config.yaml
num_hidden_layers: 12
hidden_size: 96
num_attention_heads: 2
num_key_value_heads: 1
head_dim: 64
intermediate_size: 256
vocab_size: 2048
hidden_act: "swiglu"
norm: "layernorm"
norm_place: "pre"
norm_eps: 1e-05
positions: "rope"
rope_theta: 3660.0
rope_fraction: 1.0
qk_norm: true
attn_scale: 0.125
bias: "none"
tie_word_embeddings: false
parallel_block: false
init: "normal"
init_std_qkv: 0.0617
init_std_o: 0.0
init_std_up: 0.0617
init_std_down: 0.0
optimizer: "soap_variant"
learning_rate: 0.00601
lr_mult_qkv: 0.4
lr_mult_o: 0.949
beta1: 0.95
beta2: 0.99
lr_head: 0.0134
max_grad_norm: 0.5
warmup_steps: 57
schedule: "wsd"
decay_fraction: 0.831
decay_shape: "linear"
final_lr_fraction: 0.1
batch_tokens: 32768
max_seq_len: 256
doc_mask: true
train_tokens: 103300000
max_steps: 3153
dataset: "wikipedia_en"
Each number is 128 + 32 x the weight over its row's rms, rounded and kept within 0 to 255. Layers, rows and columns count from 0. The size above them is the row's rms in percent of the matrix's.

# layer 6 MLP gate, 256x96, rms 0.206, rows 145-208, columns 0-47
size [108 103  91  98 102  99  91 101  97  93  98  99 108  99 102  99 114  98  99  98 110  97  99  96 109 104 104 101 103  97 103 115  90 106  91 111  99 104  91  95  96 102  93 106 103 101 115 100 103 111 104  89  92  95  98 101 102  95  98  90  98 100  94  95]
[[ 84 138  77 128 113  87  92  75 142 178 120  78 153 139 130 124 155  98 123  90 117 101 174 103 112 132 144 163 117 136 153  95 151 119 129 201 110 110 135 173 137 111 138 141 143  86 110 125]
 [109 119 152 128 147 130 154 114 112 123 134 118  65 197 107 161 125 160 133  72 101 138 165 138 150 137 103 160 123  82 148  88 155 129 116 109 107 105 114  95 125  76 109  87  92 135 162 195]
 [ 64 134 120 124 114 115 133 135 129 115 152  63 135 143 124 196 161 139 115 108 157 162 109  93  91 112 129  91 144 174 119 120 127  75  75 112 125 128 150 141 124 121 169  97 122 118 161  96]
 [155 138 207 164 172 187  85 131 168 170 166 101 126  86 138 152 149  88 140 141 135 119 134 108 110 158 143 134 166 124 138 133 175 136 106 178 111 132 152 154 148 128  99 155  62 197 123 156]
 [127 143 103 137 157 175 144 177 101 124 170  94 124 182 139 106 155  70 147 146  81 167 146  85 105 116 132  95 105 112 123 139  56 191 157  89 111 134 132 134 177 119 108  78 111 135 198 134]
 [ 88 126 160 116 122 130 120 104 128 141 158 149 108 124  82 143  84 165 118 105 134 113 133 161 130 141 119 123 163 100 144 136  16 120 115 117 133  86  94  77 129  85 116 161 136 109 134 130]
 [ 92 130 104 160 129 119 107 133 147 145 144 147  91 155  95 134 143  80  86 133 157 126 142 111 139  96  95 141 139 129  78 180 152 111  98  58 140 120 119  84 150  78 139  92  98 151 125 129]
 [142 168 146 156 165 204 138 133 131 171 153 132  99 134 117 156 122  81 106 134  99 116 126 152 143 174 101 168 171 167 138 192 119 122 137 153 101 126 102 154 143  95 148 119 137 102 176  83]
 [176 140 122 165 131 168 131 128 128 139 100 114  92  57  85 139 115 100 120 138 176 155 125  93 143 110  86 136 185 128  90 114 139 186 146 169 157 113  61 177 196 135 162 127  43 160 114 143]
 [157 130 135 121 131  90 129 152 150 164 176 183 149 136  85 148 128 136 158 136 160 125 141 141  86  58 124 122 130  61 103  91 154 149  63 129 147 124 146 137  74  89  92 100  66 128 133 110]
 [138  55 177  86 134 170 199 147  98 175  94 100  79  94 158 143 120 136 114 110 188 219 143 111 123  58 104 157 137 142 104  90 118 139 139 118 140 176  96 179  86 131 127  80  81 111 118 121]
 [ 79 142 135 175 164 117 100 153  91 168 135  91 121 129 141 168 109 151 116  93 132 140 142 123  80 155 110 120 162 176 122  94 181 189 151  94 200 206 131 106 104 159  85 171 146 138 135 130]
 [ 39 133 138 157  88 104 136 115 144 151 198 117 124  95 103  76 139  90 138 129  87 133 132 149  71 146 188 125 154 125  88 125 141 158 135 117 157 133 111 122 201  87 144 132  97 102 120 167]
 [131  97 161 102 132 121 212 112 150 120 160 132 151 136 103 188 141  71 188 130 100 173 160 148  80 100 102 112 114 174 135 144 104 111  89 132 164  84  92 146 167  94  89 135  90 133 188 137]
 [114 164 133  90  98  84 121 133 174 164 153 178  98 117 175 144 187  88  95 144  84  75 138 128 103 151 144 192 167 147 148 108  96 170 160  83 167 106 147 105 177 117 171 141 167 141 179  66]
 [103 186 143 111  66 126 133 153 179  81 103 138 124 145 126 164  99 102  89  70 100 124 179  40 113 121 116  97 167 120 143  98 128 145 194 134 102 117 162 164  95 138 122 119 145 100 133 131]
 [129 123 144 121 114 126 111 160 139 102 138 116 155 121 128 155 180 139 202 140 164 181 133 169 196 187 130 167 117 101 123 150 204 107 145 102 115 111 136  94 179 118 130 115 172  74 150 166]
 [139  98 165 149 158  70 116  98 126 149 123  65  73  97 117 115 133 137  78 124 184 102 139 114 158 188 156 152 168 170 144 150 135 144 116 114 131 186 142 120 110 154 130 123 123 105  85  96]
 [101 138  99 146 134 158 151 108 118 151 110 147 154 121 155 117 192 171 158 121 130 136  91 130 164 136 133 146 133 118 131 110 153  96 170 162 171 170  67 138 119 146 125 169 177 102 136 125]
 [145 181 140 110 105 168 115 145 171 166 190 160 124 175 147 145 104  92 128 130 152  66 108 140  86 178 147 131 108 171 113 174 134 159 169 114 110 164 121 182 132 116 115 137 131 111  99 103]
 [ 92 139 164  95  83 154  87 149 117 142 108 144  62 114 126 140 131 103 126 177 123  68 129 116  89 158 166 147 139 144 153 121  85 177 125 145 141 103  81 117  95 176  99 151 106 130 180 125]
 [117 124 154 139 162 106 115 145 141  83 119 183  97 100 131 193  98 143 189 157 103 130 174 143 110 185  71 176 125 163 174 168  66  75 170 113 137 119 132 143 104 127 155  81 173 131 146 161]
 [189 145 175 136 118  95 155  73 158 177 155 157 131 154 114 159 160  59 139 117 128 127 107  65 131 197 100 147 141 124 168 107 140 121 113  93 180 100 115 127 163 111  73  89 164 131 111  96]
 [162 131 149 130 141 114 110 181 158 142  89 167 103  81 155 153 130 141  89 103 137 118 150  97 167 166 125 110 166  81  59 173 139 136 119  75 151 103 154 138 103 157 164 139 157 161 100 115]
 [131  99 153 106 105 118 121 141 154 159 120 111 174  84 195 132 126 100 115 126  94 104 141 120  89 143 147 116 141 112 150 111 109 106  84 136 160 138 145 114 153  96 132 215 195 157  72 105]
 [132 100  87 145  68 139 102 123 105 160 121 103 188 171 107 125 172  69 101 169  98 190 153 122 110 150 147 148 135  65  83 135 129 134 149 127  99 127 132 161 212 139 120 138  99 155 107 106]
 [108 121  74  56 106 154 104 130 138 159  91 116 127 131 117 115 134 102 122 111 172 146 120 113 109 180 118 115 120 145 154 134 115 112 185 115 131 139  56 144  80 117 101  94 178 141 188 116]
 [109 139 129  75 134 156 111 143 110 116 136 118 130 121 183 125 177 139 154 137 116  84 172  76 165  96 130 146 161 119  24 158  79 130 140 133 183 102 151 185 121 135 118 195 117 155 114 113]
 [136 129 133  69 185 125  78 135  83 117 126 123 189 123 124 107 148  88 173 134 181 132 157  61 156 130 153 121 172 164 146 118 106 161 179 164 105 137 128 162 131 137 163  85 142  66 116  77]
 [160  99 171 143 139 190 102 137 148 170 153 118 105  81 117 100 170 114 134 150 104 106 160 139 121 141 162 110 124 147 107 123 129 168 170 141 129 137 113 108 153  98 137 100 151 107 157 134]
 [103 117 144  80 123 107 147 114 162 174 110 142 105 160 114 137 111 118 103  76 117 148 130 157  73 114 125 157 148 130 106  69 123 133 104 112 159 169 137 121 166 119 107 134 229 118  84 148]
 [ 87 160  84 140 111 112 127 158  71 129  84 135 121  92 112  90 148 134 140 162 166 150 139 138 162 158  96 163 162 152 125  85  98  52 190 127 116 158 133 158 163 103 134  72  72 151 121 135]
 [114 126 156 134 126  89 115 155 107 122 176  95 178 132  73 157  82 160 138 142 121  95  66 130 136 155 133 144 199 193 104 104 122 181 145 120 145 104 108 123 196 134 118 110 165 168 121 143]
 [ 94 117 150 125 151 142 136 113 144 136 137 121 128 179 122 204  91 122 160 125 163 115 137 143 104 138  95 153 153 133 143 112 195 126 152 100 197  96 197 160 111 173 124 168 111  45 139 106]
 [158  91 174 149 113 153 117 116 125 114 146  85 138 117 127 195  91  83  86 122 114 138 171 110 156 116  93 162 176 110 100 187 133  73 114 140 177 116  99 111 142 142 136 110 102 112 147 131]
 [112  97 173  92  74 169 101 100 117 135 115  99 163 102 155 122 165  82 132 142 114 140 131  55 118 143 130 148 137 132  76 104 141  86 152  77 104 181 116 186 122 148 147  93 129 127 155 192]
 [147 213 116 177 166 117 103 109 134  83  76 108  90 108  85  87 118  91 150 159 104 156 171  80 149 124 128 132 112 156 108 146 114  63 106 158 133 140 124 142 141 141 150 128 145 134 103 134]
 [116 146 127 107 124 159 113 185  93 100 142  85 139 101  80 108 143 117 111 162 155 129 143 157 147 120 159 133 163 181 119  38 111 125 160 146 128 168 142 147 182  72 113 101 117 154 166 173]
 [126 140 111  81 106 121 173 127 131 166  72 120  91  95  92 101 109 158 119 181  97 179 137 144 139 121 143 167 172 110 139 128 120 163 101 119 200 132  87 142 130 108 128 148 144 104 140 111]
 [ 99 121 197 101  92 111 100 116 162  93 121 109  75 127  87 184 144 140 134 118 163  63 105 163 105  76 123 126 138 121  92 125  73 156 106 120 111  78 129 152 119 149 137  87 133 132 170 114]
 [127 127 119  92  77 150 103 122 162 104 124 131 147 107 131 160 146 104 142 153  98 114 112 142 136  96 191  91 124 101  56 160 116 146 116 145 183 151  94 172 154 119 119 124 144 132 189 129]
 [144 152 183 155 201  83 144 103 182  99 107  80 122 142 171 154 180 102 184 139 139 105 185 104 119 122 103 177 144 137  96 158 170 111 108  97 110 113 187 133 132 151 114 147 124 149 155 112]
 [105 117 150  76 103 119 122 122 161  93 143 148  86 143 104 148  91 175 126  79  94 140 105 127 129 120 140 189 134 130 138 136  99 114 193 116 168  99  94 139  57  99 180 169 115 144 173  82]
 [107 123 108 144 185 133 129 162 143 152 106  90 120 117 117  90 128 103 157 146 126 124 177 118 140 103  78 160 105 116 127 101  92 134 125 167 177  88 139 142 116 112 123 136 158 172 138 135]
 [131 141  99  53 143 144 142 127 147 157 156  66 135 103 134 196 198 122 132  60 124 168  94 133 176 166 143 145 174 186 184 188 153 151 106 139 172 127 128 202 111 136 164 159 126 121 150  74]
 [142 169 130 110 100 188  66 170  84 175 116  86 119 137 161 168 118 120 175  73 115 147  93 142 131  93 118 171 133 137 172 107 155 113 135 137 164 175 107  86 134 117 177 138 146 123 167 104]
 [127 100 174 144 136 107 108 137 110 127 149 105 168 142  93 141 108 159 141 134 111 153 154 119  91 167 141 185 136 109  99 123 126 124 126 134 157 153 191 189  75 102 152 103 151  44  88 202]
 [134  73 107 151 158 191 139 158  61 134 161 127  81 161 152 177  74 135 110 159 135 130 114 157 128 163 129 162 136 130  97 159 126 170 104 106 154 169 106 172 122 109 133 128 125 150 112  91]
 [127 154  58 153  64  78 142 152 135 174 149 131 148 168 136 172 198 148 105 130 152 164 117  40 128 105 108 180 118 158 133 114 101 112 106  94  95 173  96 123 111 110 133 162 144 117 133  54]
 [ 62 133 122  75 138 131 128 164 146 147 145 114 127 129 140 161 119 111 159 117 147 103 142 149 119  94  92 118 113 155  81 101 174 109 132 176  54 200 136 133 121 159 144 126 127 125 116 102]
 [159 144 101 110  78 159 154 150 140 147 130  97 128 135 160 151 105  47 125 159  48  95 111 110  94 135 141 108 125 144 158  75 118 125 109 113 112 123 137 145 173 174 150 160 142  74 116 109]
 [ 97 190 126 193 116 112 132  90  90  91 168  62 178 140 158 124 105 130 140  87 148 136 141  79 138 178  97 139 109 114  69 149 130 134 105 174  87 125 139  80 104 162 124 140 123 110 100 127]
 [111 124 143 134 119 171 107 157 126  95 129  93 132 123 205 150 175  83 152 119 135  56  86  93 128  57 128 108  82 120 125 157  81 158 170 116 150 148 168 132 115 126  57 171  74 126 122 116]
 [174  91 109 114 111 138 132  89 160 139 131  94 123 146 129  96 104 131 133 153 113 142 187 136 161 164 142 185 185 110 160 195  80 160  97 163 170 175 129 117 105  76  93 120 156  93  76 119]
 [ 68 164  76  51 120 136 100 145  99  88  94 116 106 118 145 169 154  73 133 176 102 111 221 108 152 135 128 121 126 113  58 139 135 152  97 156 114 151 100 166 146 142 105 105 129 113 115 145]
 [ 92 150 163 120  78 126 183 138 146  89 119 133  94 139 134 165 141  67 123 122 136 173 143 172  86 144 149 127 167 165 116 136  99 215 133 206 137 113 113 133 165  89 176 101 132 119 137 111]
 [158 205 140 107 134  92 106 144 117 162 128 112 135  88  79  87 103 102 129 139 127 176 126 135 132 105 136  98 121 114  93 150 102 153 169 145 145 134 149  91 212 122 195 100 132 140 176 107]
 [161 168 108  87 114 136 116  97 189 129 121  90 191 137  99 121  62 116 105 175 171 174 156 132  92  50  50 139 119 144 162 109 150 103 146 115 101 135 115  68 105 197 161  88 109 138 107 102]
 [159 123 148 129  89 143 152 144 101 157 141 128  86  81 190 146 166 160 134 132 171 111 153 138 137 128 101 219 120 123  93 124  98 106 112 110 107 189 127 112 156  97 122 100 101 115 106 125]
 [114 168 168 154 150 128 175 110 120 157  91 201 156 124 174 147 183 119 162 157  88 127  54  91 176 156  68 184 109 138 167 139  99  97 154 146 122 123 136 168 123 111 147 124  42 153 135 145]
 [123 135 114 118 214 137 158 122 120 159 167 152 105 105 148 160 148 132  57 133 138 190 124 120 133 191 117 184 117 175 145 123 125 211 134 160 132 114 137 109 103 164 133 161 103 165 187 105]
 [102 152 103 124  94 112 114  55 111 131  88  63 143 168 113  50 135 159 164 113 112 181  90 109 165  89 142 120 143  97 132 144  43 114 117 134 112 106 177 126  88 100 132 116 201 145 129 125]
 [ 97 121 158 142 136 116  87 129 178 118 184 143 164 120 130 221 134 129 138 126 107 151 154  94 187 164 138 160 202  93 144  76 103 128  99 145 165 111 140 177 146 200 143  85 113  88 135 193]
 [138 127 200  87 170 139 156 141 136 133 149 168 124 151  62 161 174 139 144  67 124 164  80  98 133 105 134 160 159 134 101 148 120  94 109 128 174 120  90 174 132 139 138 147 134 131 144 141]]